{
  "num_hidden_layers": 9,
  "hidden_size": 448,
  "num_attention_heads": 7,
  "num_key_value_heads": 7,
  "head_dim": 64,
  "intermediate_size": 1216,
  "vocab_size": 32000,
  "hidden_act": "swiglu",
  "norm": "rmsnorm",
  "norm_place": "pre",
  "norm_eps": 1e-05,
  "positions": "rope",
  "rope_theta": 10000.0,
  "rope_fraction": 1.0,
  "qk_norm": true,
  "attn_scale": 0.125,
  "bias": "none",
  "tie_word_embeddings": false,
  "parallel_block": false,
  "init": "trunc",
  "init_std_qkv": 0.0349,
  "init_std_o": 0.0,
  "init_std_up": 0.0349,
  "init_std_down": 0.0,
  "optimizer": "muon_variant",
  "learning_rate": 0.00325,
  "lr_mult_down": 2.0,
  "beta1": 0.9,
  "lr_head": 0.00564,
  "max_grad_norm": 1.0,
  "warmup_steps": 26,
  "schedule": "wsd",
  "decay_fraction": 0.845,
  "decay_shape": "linear",
  "final_lr_fraction": 0.1,
  "batch_tokens": 131072,
  "max_seq_len": 512,
  "doc_mask": true,
  "train_tokens": 974400000,
  "max_steps": 7435,
  "dataset": "wikipedia_en"
}
Each number is 128 + 24 x the weight over its row's rms, rounded and kept within 0 to 255. Layers, rows and columns count from 0. Numbers have three digits each. The size before them is the row's rms in percent of the matrix's.

# layer 6 MLP down (transposed), 1216x448, rms 0.198, rows 736-817, columns 392-447
100:159108149156121107128107126102147125137141144127111133171115138096112105141080088118144133161110161099152094119137107117105065092090151117156148145153112096132150151115
100:083115152096126155110141130107122168108118168085116075178111124153068170111140084116115119140128109108139128115122132133152123124060126121167108141110113138144101096151
104:091143157146146139129122134131119143130145132110122166101138155105179109134166145101128121141088121082126127126127106130088166097133101136149129162148133129122124121124
109:122109153123125105107128134138118163143111119095076118149123143116113148118119119119105099141108134097111162146135131119163147123131064132117129180132140144117099116125
100:124107116117131150115153122127147121113135159145109123116147099125168125165138125115110121099143150156130091128128179072106098150099136149140069121139145065117111116164
100:115101168079166112132146144126121111092109111133162088138102139130134116120118119158177164128160173125128081162124112122144090128179103124163159088125138186132122152136
094:095159128110145119142094105146140168132124134111149160144120109121137152099141121165115144155122170152158147086121163142116144177117113155161095117105139104128119111076
098:132061102150136137136136118110190131117184153125130100157141135128153141105124124120103088134180189140095080149137125103121123140139157108123101097140115146178083163111
097:112151117169158136116123103117120119128161150136131160152105190109095107086108157114156118133156094110135148127142110161144158099134144109133142102165115111137127151119
098:137144148159144126152125099094118127094123134127171107150132151105102145139088170099146098147156138143099062195147150153156112160147136140163135143111130122109120103100
104:120142149157124125131132158122144063161111089133132141116140128159141138127105125105105109159173129115130098134127103121123163117102124151170112137154107145141113194139
099:122125110087141077124068137187120133124121129109134150153112113143139116138101132116136170112106148153138131098116121127178139107167133138149128124154175104139130088118
092:107091171132125133141119127120134104116157120125122098117165167118122112133110119144109106121156113153107130132169127089129083140158107133156126131155154101158146131143
106:128160139141147117103109108105117148127129078119133126124098128135104158116134144096155113155192124162138118112149133090116109138135210096105094160105099140111107129076
103:130134116101117142126108132127126090140130115135123116129083137079126146120143125098117137125123152101116102160140107097174074133118131152133155114088145121155119144157
110:118104113159156083135147109109096170113087096142129141107112108163086143137125103119097101152121147143152136105153127139111114092134117171086140124075137110122071084104
104:124150130136132112145134178119148155124131150103134124102080085154071138124151123123091125140130138136151097139143131106148129193113133104102149127160124136128155153114
103:138131129130112131110114123122083159108137136114138121175120089133136180111083104115126128085116112117099153123141114139162105154143143143168127145084150149082152153139
094:137138133173118165113098181091136145149141132105151080101143128153129095144117135099139133126109149143131122097136129159147074188130134157101094159151101148102127079166
097:144129178143141130171139088153115150138157147147128127141138131142134106133130103124151178104117154130121200164125148167113134135146117114165117113126130131147115133113
097:132129170131174112148158109137118154127145165176101144141090124108153096138106133149113098114121122103194130136122103115140149139119134115112115095107121142163153089137
109:121154104134107110135163144169097119104127143091136131124134125131127117108178108111138154132163175131108123114096126123139185095112132157125172088147159110151164093140
104:090138124091122151117113121106149117136113135113131138096152119155127159093096144145136168094125167120136152111124191107156117085171146122117097097106148105116134112158
108:134135121183113175092112111119109149143142138171103091158073125140152134158108148143116121104175130094117094143175132136104122136132136132115151168116116126140150114120
100:114088097102096111122093151143149110134107140150120115140122098139121063111105130149131084115088102110133147130113144167112133110167136115092094120187121099113119070119
098:119118170121095153095083088115130127088110089111105119140177095150098132116166136087120159129120132126122139136139143127137132094145106113113117142106153118164143127139
100:098145156085091122113082144118125141143135134141114136143154151177129095116130117117138130136134108118075148103146111145136117084164134143143090144107054171153146122173
096:155132129118118137159135082166129116112131158129128104155118122121125100116152159130156141087157140135173130105126118125121137153139108127144153163108127095107112146132
100:119148101082098116161130135132212108114175146125126134123131121106168078107083150106147141167111160097110141156114110121137161124117131150150135104163130105130141125147
105:149106113129119134086119167104109140094101124121135112152117092133120124116120111127163119104090116091180164108144131156111142096084133089121101117116160106099110175115
102:119128111153119122090109116141116124164102135128124159160160146114129191152135111131132126104164100129098123131154136083110128127139117116138157168114153147129147145135
102:149180115130115118117148124131165112135128094159128156151160153156189079088144117123145098139131096069119127146160125122102136127109105141135112086156130159136096189077
105:159157113144075126093075132138140077172150142150078103161113122152094158136122180104153138141100109144146178114102129118115123131124140117113149131138175146165136112086
100:124158139142094117139111174130098146128127077120123138140108159106095094118118142095124087117150120110163116113129150139158137081145090089135137155135099157114128140087
092:127121104120067101090135183126131131114147104146158130122135137132104122163111135122134136152133099133117148138081134134114086108144129129127122142138120105114120145083
092:099141102133128132152092092096135116158133118100164125078120167113112095140152124159112127098139125119100124122134118151149106137121122130109138134101123112096150067129
097:159120110117127105165142163166113109157161126134111179122137085176151164181137134105113137151161096106100133142159110112093138126115148053130137107142171112152157112102
106:123122124135155106148111126113129061108127122136103092124138125135117121136133160134104133143144091117129132144068103096131169101143110134156153099118170112137109099122
103:122085131150112127111106094109136146093148145121108148122145088111136138139128135119092172097139139132161124107130139116126132131109119106156089132153095127135129156123
098:152111150117130130140121128110157123118114129127112149131096125123106164120142138133167135122105109113111119087118151122168092183114109157095140100120150125137159104110
098:120154097131187120102132144132153154128128173086150115129110137119088113131119130164138165127098165120156132122131168108109131110122127136088123139151175128113104144161
104:128094152116135162153119149151108072107150128130121128140145128124155133168157120207140152086102136116191129157127103133107154131166132157110111130155163133120102080115
102:159102111128112143123142142152125156108124158156138099138162113072135145102094157113144118127124151134111108127096116117125129113155136125121129143118106114182144110134
103:104139116080118104151138152139131157164152092125137142168140165124120147086090126144112122154143087148162095123117135118121136130134134113123123120113106113106170111130
099:127105115132112147097114153117107134137112155121146131157103129129161213136108134085082097113131137114124112164087147131116106103110140126106133181119112145137119092127
103:114115107102115105139159102129152148156147105127118170083151152161141167123098095122145115126085134147139102069171116188151128176165099141129099132101142163108143113060
108:167161193110169160129103153144114137123115165119081122161128114144117106159120127144187106116055148109139115099088120118145171130114122165150166092109150158143082134138
104:124093136119119109106133103147101123151131121179155092172116112110131158112139105107175108176116115084124091111162102144118107126159161182126175134155109143104100125076
099:105138131146100094104087097099149119082136138136138105130137156147074135117120093114131095142113123124119119134116123163146156097152183148119142139147136117120104162130
097:147147074130112138173111122131111125160091162133163119079094082104141143099182200114147148172139129115146142110119157076119114115128135117098147090132154098125120073112
102:166177162091116158109137120140098120134138114112122117123151099113138146114132105153087194100134124154079117114138094101121092098132144089140141136095154117094121173114
101:124157131124134128135132123138105142178134099123134119091155127129137165127136115130145139110135118125105112131130167122127146179121150123122132076146114158133114102113
103:144133141143119153129109196109103148144132081130093170168165129153099156160157140154106139116140105108117131107165102118090158133130130069130110139107112130142165134110
092:150153141161126125150094096118099170093135145092114109091127106165101174123136097151137139132073159140127128124134159113147158118097185121120103104142138136104121179129
096:135093137124129133148078122129153161124135157142170141130147126124154100143090081112122139126084106101125087112089129126124116101089105089109182157117123122148114107136
105:133150166087164160129120121102122144111131110116145106128118164132129065163077148117100112135126151150102140116124118104114103108171120129137115117171124108155106075119
099:118144143135172122115094140127145135094164114093075086155153120162144143116127101088089110170118171084094089100131108137131151104147134189148120126159148115128127126123
106:189119085102113162136163157122124150167140172113157104135188139109122094116136174151107117145119148123109113092172182115136093141131113121141126142188116088104119122162
097:124105136100119111149141117079190112141150126110124120121140122109156130125115103109144119125128138124110114098138095098114143106097117118139116100181080140129122116123
099:188093148115134097119104162119113145107107171177120145134183135119149103115188110116118141115127111112176126113132123144131115150158164166109131132140113143156116123164
096:098092115098145147141154123110114112123090123173088145110124131161152134147077156129116101136124137167143067176143092125091148106094165148105130134095099114175109162145
099:124092149140139124131142111137067123158067097134133133080151110135081095109128118130148153124118120122094122137130129105103107102123124123138137132116090126128099109137
099:116147097148124110124090146153147160088140112116156120122109161173119154151141149165129122106122154120103138120123114135087098047130128109150114159102120126130107065148
101:126129118109122159104151163100149144103063152118116107151133144083156173106139171145135090146137104132113126133146165143118144167115126128170135115118071158157164130149
098:130161170139113097171156127143146143131103097110149130112130117144183101121154133106171111129081105135115137135148066099129125125114135132141151148141121145121123163154
096:092139108122088128115099189110112147120130116152122124123139142126116131107118120120113142102132137177113117152164190144144110122114104102122137140154148153128131145088
100:139155130099144106121113128149113122105164134172142125140109097132107083137093109130117163123094157192161113106139170151101121076140127155140151105138136155068133112110
100:145135198120129111128138164103174122119119110116156115162125092133149148154138120130140134155123099090152138097180109148075145122123138099172105137159134156113148080101
100:137116066111113127136142092137115158130143099146150109113159134119156197142101127131152138144163129144133107134117119132093092123133164104139149125136144111116132138153
099:138151112141085108136124154165120116179139123160096148118135113127148132129079147119145144128120152111119114091133122121120125143146108115134111147155163111103124149149
109:120136098120094096116101113141104116128110103180135119105143122151150171131140136072162127123114125144100100127159102111135161122150119148125132113159159180113109100138
097:126129158167102129132148131166136093083130125098142091147110142110125103152090095122145083093084145102142149090149088138101142108131140143099130121107143118108117095108
106:128081101138124095112138141131098163139156147089122125132092102108114089096159117098093110131127142150137137138130119121102112111117156108140079146143128128119111084122
099:134120123142103132153162130161157083106107176114113126129124113119100121129133102126155121141125098133116126114141126153090142101114115134117146134096177119103104166134
094:127125131114078117077136130098139144113128139154131136104143121151182113163121120108121104176135126129160154135145121070130104132163081077147144144098152153122131190098
106:119159128156073159110106117120149116154090098180133158111133079135098106131152144160110116130125138086106142144157148103110140148133143143125143137114158166146134142139
099:114127124154117160116167137155132131125103127105093117158118123136107142125171121066138111094088153117113125140157129119066134132124119153178139167142137052110157106124
095:146114130173132131141112143126131166099133159123112133127117133148178084158129127095129135129084129114107100128127102141153109139128127139140056129126128119125121163073
099:106187146110137090139109118098108108155128143140164105120124162118156115142114130166115139145147123145120103121118109142148102103120150126152122119153108132120190159094
100:126122142111124158162099128116106119104077130125145118105142160126140130101134139127131134120170140132135140122129085129121117171152139133175149150136172124131144114147
102:123102134127131111085142189143126113123175163132100147073064124136098126099114092146123138145130135155161086121085146135092076086171164139116169115135093129145109112183
098:133132129131149096142116111124116149097095116102134136155096131161119154094142119139109174111112141178145192147131150112098081146158140087090168160093120096164150155130
# layer 6 MLP gate, 1216x448, rms 0.0958, rows 737-817, columns 392-447
102:117110178138094119127166127131138123150107103076139112139148120151154122158115138116089151138166135103113109091129137130086122119137118094102098122154148156134141115146
108:109085124136117129129129102129122094138081148162149065163099155157117102113098144169140125112151129132119121095118146108136137124112105158134179150141121113155108134112
101:151101100084129124125121101084124109136094131163198158147108143176122139174140128110149125122188130141157143105133135101118153105093114147085129171126131103147088108143
106:148115153146112147155133122123148104130085212131114124139137121119139121154129147139134127125111124144137087175100138139179109090122092128129106119117108136157181096104
095:090114133077116162124119147128147176129123086119168111134117106120154110114124114140095148140169125129132129170112169120145120108160133135111126096108143101138143150113
099:146122194149123104112126119124128138115122138119130139092145107130133158140159125122101108135152114133173178113120153112131092114108125132167137126117156122163163132130
098:118132157124173114135125113165139199091125139136156111136112125153149169163128132084137110152152167128159087148114147141145145117114109185082133129147136144137175151122
102:071148117163081151150141141150161125102160130149139118127097121150139167132101139161155092095161167148157099133148099136105133151115121148117097185072151152092135128124
101:153109132095144116139123099120133111113140132148124141122118129121104103122130123171140141115080133119127085091106143106168132099142118140111154107128150098136134144134
076:141115112170132089123134123125131122119113116125157171138111133128126073114181095145170119163134125103087179116120150143129132146157131075140156107071147134123145137091
100:146110124110158130121112099121108140128087190104154123142121164123165130128102173104157162125135080144125133150137170104131147124083092115154083148128161143077129107093
099:100119083145096130121138174168173115136125081125123101137155153132130064175168099122171124159091125109154139148165102155155132130114141096111152140135152140130153102083
094:128120115091101121165112146121103110048124166134109126105117105115115166123128136150106135129158098105118103101148133188152134114133102132132121097122113127098113135137
104:128132155129079121088110139178112140122128161144163136065072143115115123144112126094125119095109119100131109139147130122099115158143134155119168122175102100139133191134
098:120168146114126100134128139122108148126113102147125151127166124150147075127143096139137142130077140146100134162158117118103184130173139118164197069119120143173154115097
101:123122120115128166158151108080147123149095100103067135160133127106094132159121117132124073148144117172152132096086107139174150132107115112104109173116108111131138148134
101:089173126130122168085115139114092195114102145101170131106118114095120116127131115130120133111162113121099139175148116095162138111144082098127118123134148139152131142124
099:140174123102123139152087133131105135140117169104111111114097144127119142077104107147142128173158096126116134121168123175123147128140121147128092152138126120153151142091
095:132179144132103110132188156133096186156161108148134125118137111114113136110109125105143115104147127116158153162110103171131121178120123114122085116082138084123121108135
101:121117148164071153122121140101181144088113100113163112160096082135103119123136150110112140131102119155125093151101097128132156082091127112123120168115097111080156160158
098:130111097128115129138158090152121104151145173120130108141146096127107163144111102121124152119126139101134167186130129110083125151119089104118137109137074106121099108108
103:146114154132116116118088123114086174132121134127100121161090110101114120124103112087136137139137132165135100104173078192127095090075148149161138125148145140098199083132
109:112135134131140131104124096109113077086115168152077096092113123094108143104145110142195129177105126145082164162149142116109125136125170092120116107139154139146101166151
096:111133103144092155100134132111124150108136101104112120142095113091136148139119135154139093122119141123145122104133094056137111147120107129098128118116098119071157122097
098:096113162158126126087151080135098087205149152128127128142126116116142129116140150137098120126117145129150125075128105067122107126174133104124164124130096124109114131102
105:118140103142135096119144159132135168094140132072130111168110095193122089132130139114159132103140139157163133139166136126178124111154124150124155127062078132144126126121
091:154159130147092162154142113135152149145135140114145141126161133155131120120129163168118130096169158146154138123186113114122149153126120127105123140123123093158141120151
102:172148155101152130159117083084148076093162145116109115152129136083068121139105162137102116086081165169148124165162128138150105153118108098126104093091125134128147131103
104:138108141151183091085128128101102160150158127179152115149126135151157113124160121132088133139101104115138131149104133127128106135150155108133112118162133134156095135135
099:148148116099088088144149104132098141116069153171128125078098139168089121159089138153131080132148120131147135121117165143110159107135120127165148107135145164096112152100
101:082146084178110111136154134150137101139120134152161114138112139136171079094082125134136129162162102154130102109140143085123164128140130107112097116115116174136155108182
106:102171094173114155134169119125152083118134154154141136103152144111128146134141140120117112096118103116139104092087093104122143110094131147126167135137154110138150116103
098:153101165098103097150150199124121160120110165123141100142117127137179109111127105129132165123148149127154096119150113147091105156112165147170115137157114144095118100109
098:140176124152130107169150142115123140100134127123123101138141125130135119164088146153146095147128091119145073147117126107147141101125163143128077106098129098134141136129
106:115102142112106137148099156135137120123142134132135139110129163160176127130107162161117135106156135149173093160142145148124098107140130159071131138112128144129113171113
097:139151084130128148142085121163158130109154092092134123168120101159159145114084126073162118119149117086091111146178088138128140120089159112137099107125126080117151133101
101:116112114120143158137099135164131131105139126118147144119146152095125142103100176113149157136098119112156127135121113150105103135099099150148097193119149162124120130157
099:097147154152126114147119120090124106145107146133137131191149164163098151101107173156130085120131076107116119133133128091126173127177118134105140152127129146142102114087
098:148156129143170100167099114106142100094111175152134089136101154107127085103124083126103131184133135144113119125095150128111131131100180140166153136150133115179135104116
099:092146141132107131137117135121127125140148128118108098112152152134183110125115161071113116138116113152107156183124134114127092115198127170162156123151126084107109129118
101:117146136133119153166121100122121149145154150136168154117112157115127144180181101120128174125131120105153112098137203171145167100077123129149123131137102140115105076147
102:103127092104129152124172112156139133085146137121192109140153161166128144074147092149129093155136144113124119119142133150116137119149113138152118123104130122089145128069
101:175115108111160139148136147152134140122123115137116117162109113127106063096091120117100119171144130116105128085092101161156140142159168101124107137149141118105155086105
104:085135068100144154113162148140156165155148110118110116095123145114120133119101137104127108115155133115104146136146099138107144124105134171107086109144130153129104128122
097:131138164157113128141123138135106138140117116162151133108106136134167101136128133122131122139195110130103138158122121077130137085082155139110098138125102080112134141154
101:116135109170046136129153137149146128134105140116142138124142114113162154072086170099097122092168166084093087123157118153102066093115096139106120107142147138127132098112
105:075117151103100145133152080102109141117140152163166119140137164155176132129119154157156048143131100149188109132188115131112107131120088141107140109146129115129135100114
102:175126111130121161097133165146139170118137158176110156116112126129123080132109150121147094085128122146109100130099135157129147136154105103149112121154097126169079143124
097:134141119112108122174103097114159138121143161139106077137130145150121110125134148119094147106154107166120118151129170159090139125165089151151129087106140177118150120120
104:065113159126114103171153096130132109120105145160111069112089150111125149129127139121134133153127143126138152123123118096150106177116142120118122112101146088117122139131
097:112108129138144095140122117135170131149132136149148121103117106148157131155138121165093053170118147154121125075131105115098111125165149108145113076148097150128151135119
101:097133136105184173107130179127133153122130136080134098156132096138132105189100133131161155111131109112174115123123122127119091137160146111137084101131118149134123106155
092:130120147097099130083091158175133120136107093095154129155141165126135100115132162152140181127141107159115113123128122134130158143099148165107132140137147131147121123074
099:103109163179134089184147126113164150140117115127162118107132142134158156076178111142132083159127099159140119103115113170135171146136124160146122087140123164088071119120
106:120139135159145133149117126120127135136145137145147115096143179113155108141151141167112153088158073109152154138134115109129096131158161102156137151148117179168118132154
096:143078134168119149122150114166138113156158122132123080118152094128121099109098110136140108150158141159087151127110087135099131132115162126118142114193158109136135170102
103:173157177124069111127133159111110128104189131116152143157134103110098122150146107178094123112137126075131173138102141110137125114122098130082141124125134100174144095132
097:120096122124127100110151086164106194144137177112153143173151160131096138147125118150125125129095096148112153080101145138145178072154116156170168133183109111115106179127
102:155127123127109153122135125106153106085130137126164091136070076141119108142141136155109134118151094116150094179129115101104109137113079115169108094132124128100152166136
098:116154153120109109101111101097130140138120078114151090137142089135098164192093116135145108119140146139106115146118150144106136133112126138163140101151124147157140135115
098:101114093106132123094101061119113131099096103128144139142136161159114145141109126109144140154090132161109097114142106152120140105125074112162154115125124127108150118141
101:127154110093138165108145134178106145126123104155143143138148135136109118129115120103208156095160135125192153126127155129100134170174141128080055052136143133137106138096
101:138159142110102134146148155115145082121139140093107088139142165132126121140083113153149130111143118139116141125121118131153144137177096139137085093075123142149126132111
096:147144170120187144123109118135106070174128165173111117153118107145107151126131100142125129160143095121135103154097123137160153103116134128177132121131131117160116147148
094:135152143142149119124130088101129119130138122149134113128155142117121117118107193122129190136138127131107106159158164106151100146129118130130161154151074122173158132126
100:141160156148111145147131137133070171141107112127122128179090128094120124153126097179149085106114103114096129138106148136102159084120107133073137117152098134126117100148
101:152127116155146133135113134147158139165169136161100116117135107130165142125130134131126134105121150123096128158133114127167159084137078115145149103146097107135140130135
097:144142138149105118127197137133161121131137111136102138179126087169142166122107199164133100121196096099132146127128111131135125137139140184155131124161112143157111162138
096:095116113152109124112102162138132123084136098111120174157146141127182166114124143092129150112202159130134150150110139172149141105130134128135125117128123125126114155151
105:153136161150154115155148142133126079121090152110090085137176159150117129088087121130065159107136125102128099071147144152107136159139153105074135112114163103111131121081
097:158101091144143108128142127112121136095110140161129133157125142135158132117127082103108106154084175092123154109115124158132119183114120143144096195109162152137139129119
102:138131130129160111117109120138132171111187129089152120152102168123171096081120115126127089151135124107114113128118102148128100135119135117112130129132097110134120113122
099:116147129170117082119121129191154164192109126128112107126150146091137133139121104103130091125116104097073137137132124154169101109135126120105152112119142148142101111113
095:111141132198138131123146135101134136083146101107100125122104180076133159087167112084123149136131118102136135124073105115151188141130149121097161169087111100132132128119
101:129075163175182127130145112109134120140139117127157119119147160112140134112124125116117160129142085150124088126075106104120113132078158126099108149143125083149145162100
098:136100114123143173137109119146154111105109120110150121154126083132128158142118100143135129167169145159128083131115094158131160071157158138117162106159151142152073121109
098:130161109176123171145099143149093183109132193112150166133140099160143141149118160122131126130099130123131138140147116131098140126127109172118165140118126097137106122133
108:157121121125113136147120126092146118117137109120138106116082126105117111153120097151081126166071099129114115119123149149121159100132110144142137132194100142159128117123
100:108161123102137130117180129146138135074101149171142068083146108180103119133107137136125118101113139152132140092096111130117145128124152097137125128178130125163159113116
098:136136156153131117155114154142153114141142165125159160159109119116118119133113084121098158130127115115167111147114145114091152098128101125135170090181158176147142153104
100:118172152137135077115147165141157077135179135108124110109137110111105130122128117150135134151118090154120105163112126131137146103141104091146112120119142156132122158128
# layer 6 MLP up, 1216x448, rms 0.102, rows 737-817, columns 392-447
098:143123154152129125146156096120164134097141129109091123126128092106122103125167116113136135134124127164176066135138184122125104123142117143128181121108126105156127099122
104:161119137165105123126141133126135109127142169177116168154141119123180101172157102141114169157102106136123144133099161115137121132105091118143133086159178125151125134117
107:141130083120130134167117164113150135149172107122094114122107112144144100120084099146091119164098126152079147107096142116118136152144148115110151111159114121151118107150
096:165106101138162136135160115149186124148081098175119128128114166136153114156127149130088114121101118185140143133141117132123126128111125117151117117138104139129143108109
102:107107168127112157096116140100107141103120074096185098136122110085087117126100113123136102110133120100155132118135109120152168128126145136121099131149089136143136161125
096:117132150091147113110123123152127088076155146146144134137093111110147156119144111140140102142104123137146117176090179144074187091165103119166160138175130173157124175108
095:158115082131144139117118177147119127153128125122134117070155128172135161161120118137101139146099119163158116077068114171146174157106088119097088087160135150118117122120
100:116134130164157125100119162098148106132113094094118112127128150105117104139163136128140111162089109104158098142133119087138130127098120130127099145178100143120130172142
096:155168148166151160131111114127121141138082109128136092148139134136143149111124112135123128118149167165143108165182167127131140136133141140117103151143159104166114097123
103:137148153147131122143121133095074102133119085105098153102100165125132130104138128115154107116105051121118160096119104095158138145150131138125125120091147125110121181118
095:150143118150099133109156170134123147088171129123159151135114114140104137130148109144089126116174182134181134132066190118129172150114141137162107122112088102102105084137
097:139127143139136099113119128114115106106108119126088137124098083110100115079112107111078182131118126103083110088127126098114161153082079142110114114114119117169103156106
100:123145140123117123147146128112130105099138124089103168095116106099142163110151116109117185123140073139159104085120137146117127118139106152142153123099162128115089137119
100:129148137118096195107126124118119103164106126105095154095123136103111133118114141115124132132125162154119116133177123128144105153124154140090108105124117118154154152120
107:119103089157126132130126157120131144142126124116110154151174126162175139175110109134101161104079209149115089161185104126141131079123147116146124090143164174149107130103
106:126122141104147103125120135126124146106107130086145087111151119160128133118107159147171127132129160136104121158119140112117098102152080102113155119135121144163130140178
104:100150126097089143119121115139113127173162131092151147124138086113147158120105128168146140089112177146098116134073140103138155155131117113134115155086115132089165117108
100:155176160108104168060121156126130111120128123119141104135133115173127125175123110152108094148172091162141159130126089110178151140086118135058115144137155133125116119125
098:105174127137171113114078115098124150113118105155118127096118120180141168174122130179111091154141107107130108135090095130133121136181094091115108116116111136179092100061
091:128116119086102145147126132134130129155101077130164090103127177096088091094125143118124161105132082121137086112123084140099110093139129180133087152121105092103112140080
104:150127133126093137102154126143099144105102120104148133130077140124170127141099153137157153094162166129089118146117135188123198103132121152163125161089092099147086124182
100:109110116129151110112121113139123113161067123142157126111172099216151140129092115158131142126116118110166155135143151102140095153155111133072121117140123097100097100130
111:155136146196086151132117091122136164113113117154089152133077112125121138136109146107094163143136068143123100124166149126141145158109128151097143126138105119114096162138
097:173123121112128128102092107137136106161092144117160140130123105139120138141088129094125133180111172114126152147107108137135131136097098147114103097141091161115076112124
098:156163128124148138127135109092122109096146155106111138146120117189133153125121110107128116085148132116081135156130121134116127168155117113128109114151147088137095136133
099:138132172114124116170117142132100119133100070127145125150082108101138097130158097132165135160112145127131146107116135128131107091101142133104130096133106134172124110124
092:098107109113104165154136118107127169148137069137135117160159086136162143139131135112090152124136118141102137138148094174104126124130131180088138138134082110118129144136
102:136141143086105154117110126088156111156198169106095139143114145139161122124094169120153131152133128142178109134138136157126115147119098172152138104128148151078118106124
108:118112154101145149097142100077112143122127099133154101148146081154131144130162184139127180106122135138162124104119127123092133120109104130181101120162150135129123100140
101:117140114140116161089113118125138137114123136138152129128140145097137139131161104148171130175124159095137126124139115150119109127110136109126118139091119146155141148104
099:084114085105132160131136097115180094161115144138090180154161140127123157073120134119163113133093112133187109133133133140109149111116119150152140168124120144150138127156
102:131165125117116123098144148132129152142148107126150118155144181105133157092125141123099071112118085138121153117147109117127128089154150141128163101135148151117154128145
102:126100075124078101119127155138092113146183089115148114123106146082146169110093110072157096154132123120124100126111116136080150129096153145114113097124107113142135165125
095:131072109159143111157117126119142152126148129117178098134124121095137161148105119096124129137144064092155121136096111132188099074138152122158124137100117135132104141145
098:118101105154134142124144128110142108121112112124133139129142117153137096157142132119111163148125154135145095102138094150137150153127131112149092115098141132070125096131
094:151096100109098132160128134106136126111145108150114168112108143134152146103131126140112141135131143117111105129129123127116109106157096112105112167113116135169074111139
103:148111140126075110137145108101132081134118126164130164119134131140146164150169121164156122127143144127103185116122148137117123087161090111142090159138129106137148151131
103:153106132125164119113101164134135105097122125147101118118133120147088116148144126122152176131126163098137117122128123117150117084116093152159126094140113089110106177159
098:134120170156155098132123091104131144148175121155126122118153155143116138087103140146161141099144088130106106111128156161140163106116159128151157121144176110171134130112
097:136084142111141123117121089159117111120125124137129123129128113137114119125106131131152138152107127155160106147112091154123126151085130101112113119150128192103161127118
103:126124135142123087130137101116141094150124161118106115134122131133115112155122139143139107160128093104170073114117145127131144141094115105128091142147145070113047135162
099:115120159203130162187199133132123124111121131159080097085131090087155123078137125109130116136102100145126119105153104105140108103139113144093108148148076105143114138203
102:119130149104132101166130123082093119119137113135107129141150162095097152130106149105117090145136108183085139147145106131131139135155138114128136126107131140148096121130
097:122073139136119138135119162166113167127159139165108094150128094148136120079159143120108129097145090161125109114138156153163101123115100149133133124112139088164154144091
101:128132140185150153151137160088121143100127136174139086137116124145154114138155181124137114139182119124110152157116141071126140075092155150111124143130084104120133126174
107:135123143129180129166151132116163128104103091192155150112140105126151095112120151183175127159108160123088116129069148120135172146142131158124159129146112155120140166132
103:128110113109169147092116095128122125089124084131105133147146079130120080109116106153152113105128131138162118097086142100134113160110115095150109147161121132121145117138
098:146116094139099104125113127169133113096118073124125153132156102101140158159091134113117110134083188097131103134119125119151154186088169081175128143080109132112110166098
100:125158082111122124126101117134112128134132193126160115139114120111131155121140138131143165157124140136118132072065172155107133130111115090104133130076139108145136142133
106:148132164160108109082130118150165116083139144127112137107189131151109134127133151164156117126094118133173089164166134111151152083109088108146117145140132113129111117115
097:123149109137105105111104142104128177119146172129153119117139103109143110162133100128150115117118108089119144146120110121068119170143104112208107115126158138089140146181
098:161162067118135120146087159102111132116124099175135148107150130128115126101105121148172116080128120145158099127140145152114124114080125173104129162130124110120127145098
093:147117165134137144153156138106111149132179128140104104125098138144093104125070073092116189167138124105137100106162116133092160134143121123124127119149131109091110156137
097:122146158144126139113142147121159104109144131124125116131101179155085099138131113112153129092126168122094136134111120121057085134119083139142134128160087144131112089125
101:173134111138182115145147154152128189120095140096098089171153121141153106127151099103097120145165146136141109132128105107116170097142144135108175100096135123072129100128
103:140115114122140181108112094126168086128150136101105109130172129140126108085106133114115142165096120147117086098131144129153147159116143080089116121145137114119107116156
108:140138153092176129141129095138140108110133140176137127129174167186096129101154129101106109147117136118101125122120178115115137167111179087105125165119126120110134143149
096:123127149147126099144137153136139139115143121108142104116111119144159105107107115137133102155104122118101116116129142113109108108141168109118158128179103158133121123113
098:133150102162101114114134104131119115161127106091157074086152118137139117180152146112131142084116150125094111098115113129124118112130113154143153172153129124141100100082
095:131148134141136122116071118184152148117132122134133113074117107127075109171129154153156085139077139130117118139142151163128116152083081122110130126149136115143092181120
098:154105065094138160113165139148146144113094107114114137119142160111072104106100100130174122134143115091154146127131130116102120164101135136111163148159100140074106155090
099:111111097110187109087153150141105098143178114186124120118111090132094107114171126132161122094136120185180161128128115171140121143153142160129122122144132096104121122111
104:133120154109141138152116098137129083101120145117151145161125155125136134133168142140096144161141111126137113118101132115105120159146125126155147170150133179131110152166
095:125168101130165094125091127092125128113114142147114156110087152135155141126132139108133125129119148146085122149128138200088142204177151111120088159125128133096115091144
091:107111158131148178161147114104185104112153111171092169130132113142102155156128139122114193127127124143131142124120131084094103142138150122127147107138131132137171137096
099:126141121106146143135082095141136123134141161134123132132105147152167143132147170104152118176113189173129151091126119116149081125139132141177089133151122139116132130118
099:148142166121138122122129136143134135114093135135160167174108101134113114117171139140131103164169130139138117126137142139125112145134125171115114168115181074154149109129
095:158119124095120132124109137138103127132124106131125092128144103125091170127141149114125120157166154120100143152112133153125131136174132089084135190131118126137156168082
099:171182118097135104117126125152106148101125127129135115104142069114085134112103124159159135130098145140102110150152157118134099117138075154152131082159140145132133122102
098:123107104137104129120127152116139121105144135162101111124152128102104108148136117161159126103122152130129113136191104153127128134120129133095119157113127084130155131108
101:116127164162175105101126119085113129150175129108144138110130133136118138133123155155173097136157136094174132091106151104116111096161140092152117147157128119116127144119
107:118163097132112126134132160129134111085154149178111090138135127098087150106092143091132176146180179122105166101172124146147132131118122120124138131133157152094169093146
102:135101070150111144127124105143158139106071135099121159104133121122153128129094166120088130110112155115128189136092115129146122104151143111136095097104092169107103139141
098:097139128161110172140093144144136134154128121119134136116139098133117119137156144120140089173124103085109116156107132151128139119127111152120111138156157131102144116126
106:143140148107086152137087180123121114134123153103140153129072116128133099143159144122137139128110158130123141092135127091130144107160141169126142132173146153120158100086
100:160170131141138129159110121142109124136085171140103146148156145169114122101152098140124149114090107158128122132132166123087159142125090127073090103149116117145110110119
103:114124128129169120203113119119112118140119117134129129129089154132138127115129092123123149099137135152143169141121120128119143141142085111164087156122137137125135116091
102:110123112149152081101115152094135136138163127153100091130155127171155115141121123155114136130143107127148095134128083091163145163123146116143140157165120130129162111098
099:141118151134132121117150141138129094097151171143147133136212131111094152134123167138177126124179143115092134090063133108102093110134119112130115102133127123148125109108
100:089129126109100137151069130129142155141130124127159124109124140092151139132124096125143183161131137144119147136132087160132118133109103131180144133122123126156082129126
100:122152118107138108136127086103147144120102104123152169123101129164134132064091125147118138056132155112179151139120140137150087091146141124127110117129141144137106187113